{"n_layer": 12, "d_model": 64, "n_head": 2, "n_kv_head": 2, "head_dim": 32, "d_mlp": 320, "vocab_size": 2048, "activation": "squared_relu", "norm": "rmsnorm", "norm_place": "pre", "norm_eps": 1e-07, "positions": "rope", "rope_base": 13800.0, "rope_fraction": 1.0, "qk_norm": true, "attn_scale": 0.321, "bias": "none", "tie_embeddings": false, "parallel_block": false, "extras": ["local attention windows", "paired heads", "gated attention", "capped logits"], "init": "trunc", "init_std_qkv": 0.0486, "init_std_o": 0.0486, "init_std_up": 0.0486, "init_std_down": 0.0, "optimizer": "muon_variant", "lr": 0.00355, "lr_mult_down": 1.5, "lr_head": 0.00946, "warmup_steps": 0, "schedule": "cos", "final_lr_fraction": 0.0, "batch_tokens": [8192, 16384, 32768], "seq_len": 1024, "doc_mask": true, "train_tokens": 82960000, "steps": 5170, "dataset": "wikipedia_en"}
Each number is 500 + 50 x the weight over its row's rms, rounded and kept within 0 to 999. Layers, rows and columns count from 0. Numbers have three digits each. The size before them is the row's rms in percent of the matrix's.

# down: layer 2 MLP down (transposed), 320x64, rms 0.212, rows 220-239, columns 0-63
# up: layer 2 MLP up, 320x64, rms 0.123, rows 221-240, columns 0-63
down220 087:513457429496548464441450408505469463493414506536457532402513490421486430456493576518507500479432483524569577520499434586537403458537508440475556393399467471525524547412497538535513452527480486
up221 107:493526581521436458503595527441510489606542480455471557511430523401485565518400472465473531470542461597524498491489499478475474584512482544529467453522534491577375488499596515458410573466475492
down221 117:502486482478487515518549504465488549454437513381442623511461455488405554541500384520515554518526434519582396454487454461513542479473411426483527511522505521526457496408507548432466551470420457
up222 117:499433470570496443523492461521478475564537506537458489566542527582437480504511449460518463461455548501544619537498546552531579495521464580560453543444413424450495604461529495534479461628525419
down222 104:560469445587463404568522476508513518403561526498455482503499505493353530518578453432488505484563476555499555514535565462431511475433472448511566471422512545538473482602466581507501580510508439
up223 141:523391497531468511457670571574595484504489504439476485477447597579492521517503451543458457442563491507464564471542503564506540579490532449496483477593593532553495542519481463479465458485484458
down223 149:516448495467421550435463440547635502493463429492574427538481557455551505443441569521440557481433503407512570505439450511449453509540478448507614543524565473465519566475537513528435458463486487
up224 045:493480535534543473466550559504477506530526468568403365476448508483445502524475441479510512461476534640459572546486666589494403457542497542535485467466565525474526451535517509514477507465528468
down224 043:481507468526555500516502402495499464431469487563477627508508459546533510518502514386605524499463432412520538466376473431450518479405521494483658529477504482537504454516468467483472474495533466
up225 122:554519590544486554489476482566458491514552479452461485523576497499362519542524558432485399462446514507523536645542472495469444528495457541499431469545413447531473472552433516541455492599504456
down225 122:525500448547494417520572512467548398463565583570465437532431519539581477615468523667415543472486551557458478454463500493474482471530506449482537488491575552484528472498532533564486490474528480
up226 093:403427552497481489534450518451532453516606449490531437535402436543562515455370535458517559456468469546456539518460516554397582489531425497482476512543617441530468483513542480493520513494473545
down226 099:406560478539570509553492453374575525416475464399532478540452505531461484526434481499464510541477393499516496483501440501514562429499529468543488539474550435550448446569496433488534621481425514
up227 059:495493491450438419481480541528519421590503548483429482511530520477424444522526388473497546540536507539511570461460519473525472449536454495557412468528539444381517401485506576511434393501457584
down227 071:517492489492525448484524450448479452525436428504560522447522561458508455412479511563409549451439416517437527459447401562432531435531454593547476540446538383512515498494513486498480456567601464
up228 049:455493565558477451485581519481523535586464579368501394534506530510447447534444466480548440499504507473436612587506549509558453541573431515540451436492519471476472439525478591459476472464462486
down228 060:555515425467581491518524536560517505558482469489448538520522576479494485471452548488549570508486511571529510533542463511572486483474384623451509438496510428433421462506601367506579563516507520
up229 054:497499545509497446498554531491454416510459483426486376552492530469389497500541481431454468460550477504414556521483552519477426456544472561581483442423572499419534457466481634476449496543551480
down229 073:501474437524549518400460531564587558521556530512467595511460497488514468480521556532482594495515407478632400470544512429570425518450469476491513586418547475539513481562535528558529464546505500
up230 141:446441477591435543424521514521492492481505486434559502457523539437507548513500515442454600486456538477534614527537475519562530434464444574462537530539535542448569405484624540520580510426532465
down230 131:546475489483542512452510546536520544399425385519531437470438532491487544450601476474513499526442535518500497488555557464548520600465534561389499494391462445472535530451608548446552517441521515
up231 122:495569531399495527451533573456545574578446454507473474492417540450513599576412478508470544476478497545544578508509502398545451588521467478446553511478563466523475503616486532537505528466530414
down231 129:491544460470540615512436588464590480526577461444509495529511450549537463406499576489554548540511452475509457552554455463553494430517509536423507536459513523626514409470457505593503523520417528
up232 186:559480496479500464431602539526381495539593472443510458559508499568429508546467440524490474532509559490551554544529632484534509510436482466506442510503445556424485501517499519494350499588495538
down232 160:558455526535540482516569415439550456505429478541504429454638463471507574547498565445511473560402429477497413433500560467503536526488455561441546545485536514582506538496505520548459510602511446
up233 144:468534650554456480543631536577412399493476530533524545627470502488528518464501496502570521455486492483512552525478467440459500516504381555485467567530562462572499554502475493505509528467540464
down233 127:418535540471512530529644492559473477512480494418571534493546436516466493441497525477524564558546489587573512474418482530501543496494407437470591462500509421594471552479545497512535560587427479
up234 130:415522583487473474445558542568520550467456499440499449491475627560465528591442536448457431465527434512462564555578563575458488460553530537523563503441548489528499491489456418504424503553463431
down234 110:571473472468492521506509400590512650421459449562592532513528471458404464500490507511511466542529466468441450486503501421526536549486518517568462481493466553557517423540497489559442628462551478
up235 114:547526538479505558502544563478587492486590519487439466475447485457461573493592476604456554493643473480461510477517538484572474474369516488486571423539497458447428482492491510517467507445584448
down235 138:505482495545499569428500549430490557533531547464453556443470469593526571482602470506472477480486479576498444584539514385578531530558577477514485578419581471521510530581512462512486555492460408
up236 063:559550562476489394506489517504528411506477467495369372551568506483457444499522425451477460473468527481517588579502590520506464467549509590524527463464535469463534528428451535524477499603542509
down236 084:430485601523500556512465487492464624474459486489448553544472531463455508465570555552526542516442470443557558435447418493503501471456458486388533498547416405502468457585608495448515533518461527
up237 043:502464498501480452535532584511460393529521482429427547475556495482438553452481496390494486528472532560493593447501551509493446495488507496532430400478561453391525369483495601560480504513558510
down237 048:568456531506569511397449490500532543510512531521520572499480400610523506513533542537518552551575362393553430534491497526469526475504550462516513502471435471573517507521563498519525469452416395
up238 032:507452480580516500491509554550574516505495570434475537509424493457481564484542597407458479412560492509506592634562553527563502571560450480519433515504506424464528542529439529522545451500542425
down238 039:522539467476517472447519468456384504502520572478497612546549423505591503569392516571475473535519488432548507448499506419525509462477534526519503389356568472558477529551470469503461502514472452
up239 151:530515595463558383458548534483431464460417478479511441450428555511519546546571529499488525484528507450539511576497601465482496453483468552482527483481458515490571471518382572519597419540585461
down239 163:447486509501509540488449481415484498502505522479497511543574638525471554513542536491474488496447404500555581531427528392519594491532539649579540489487461468593472556467479437474533517452485472
up240 051:495542585511513419434483482548526437491550469393409474526430537460442507477392517472464486566553556500451544555469582543502424575508551568484451496472560407533494479441498439455445540473558482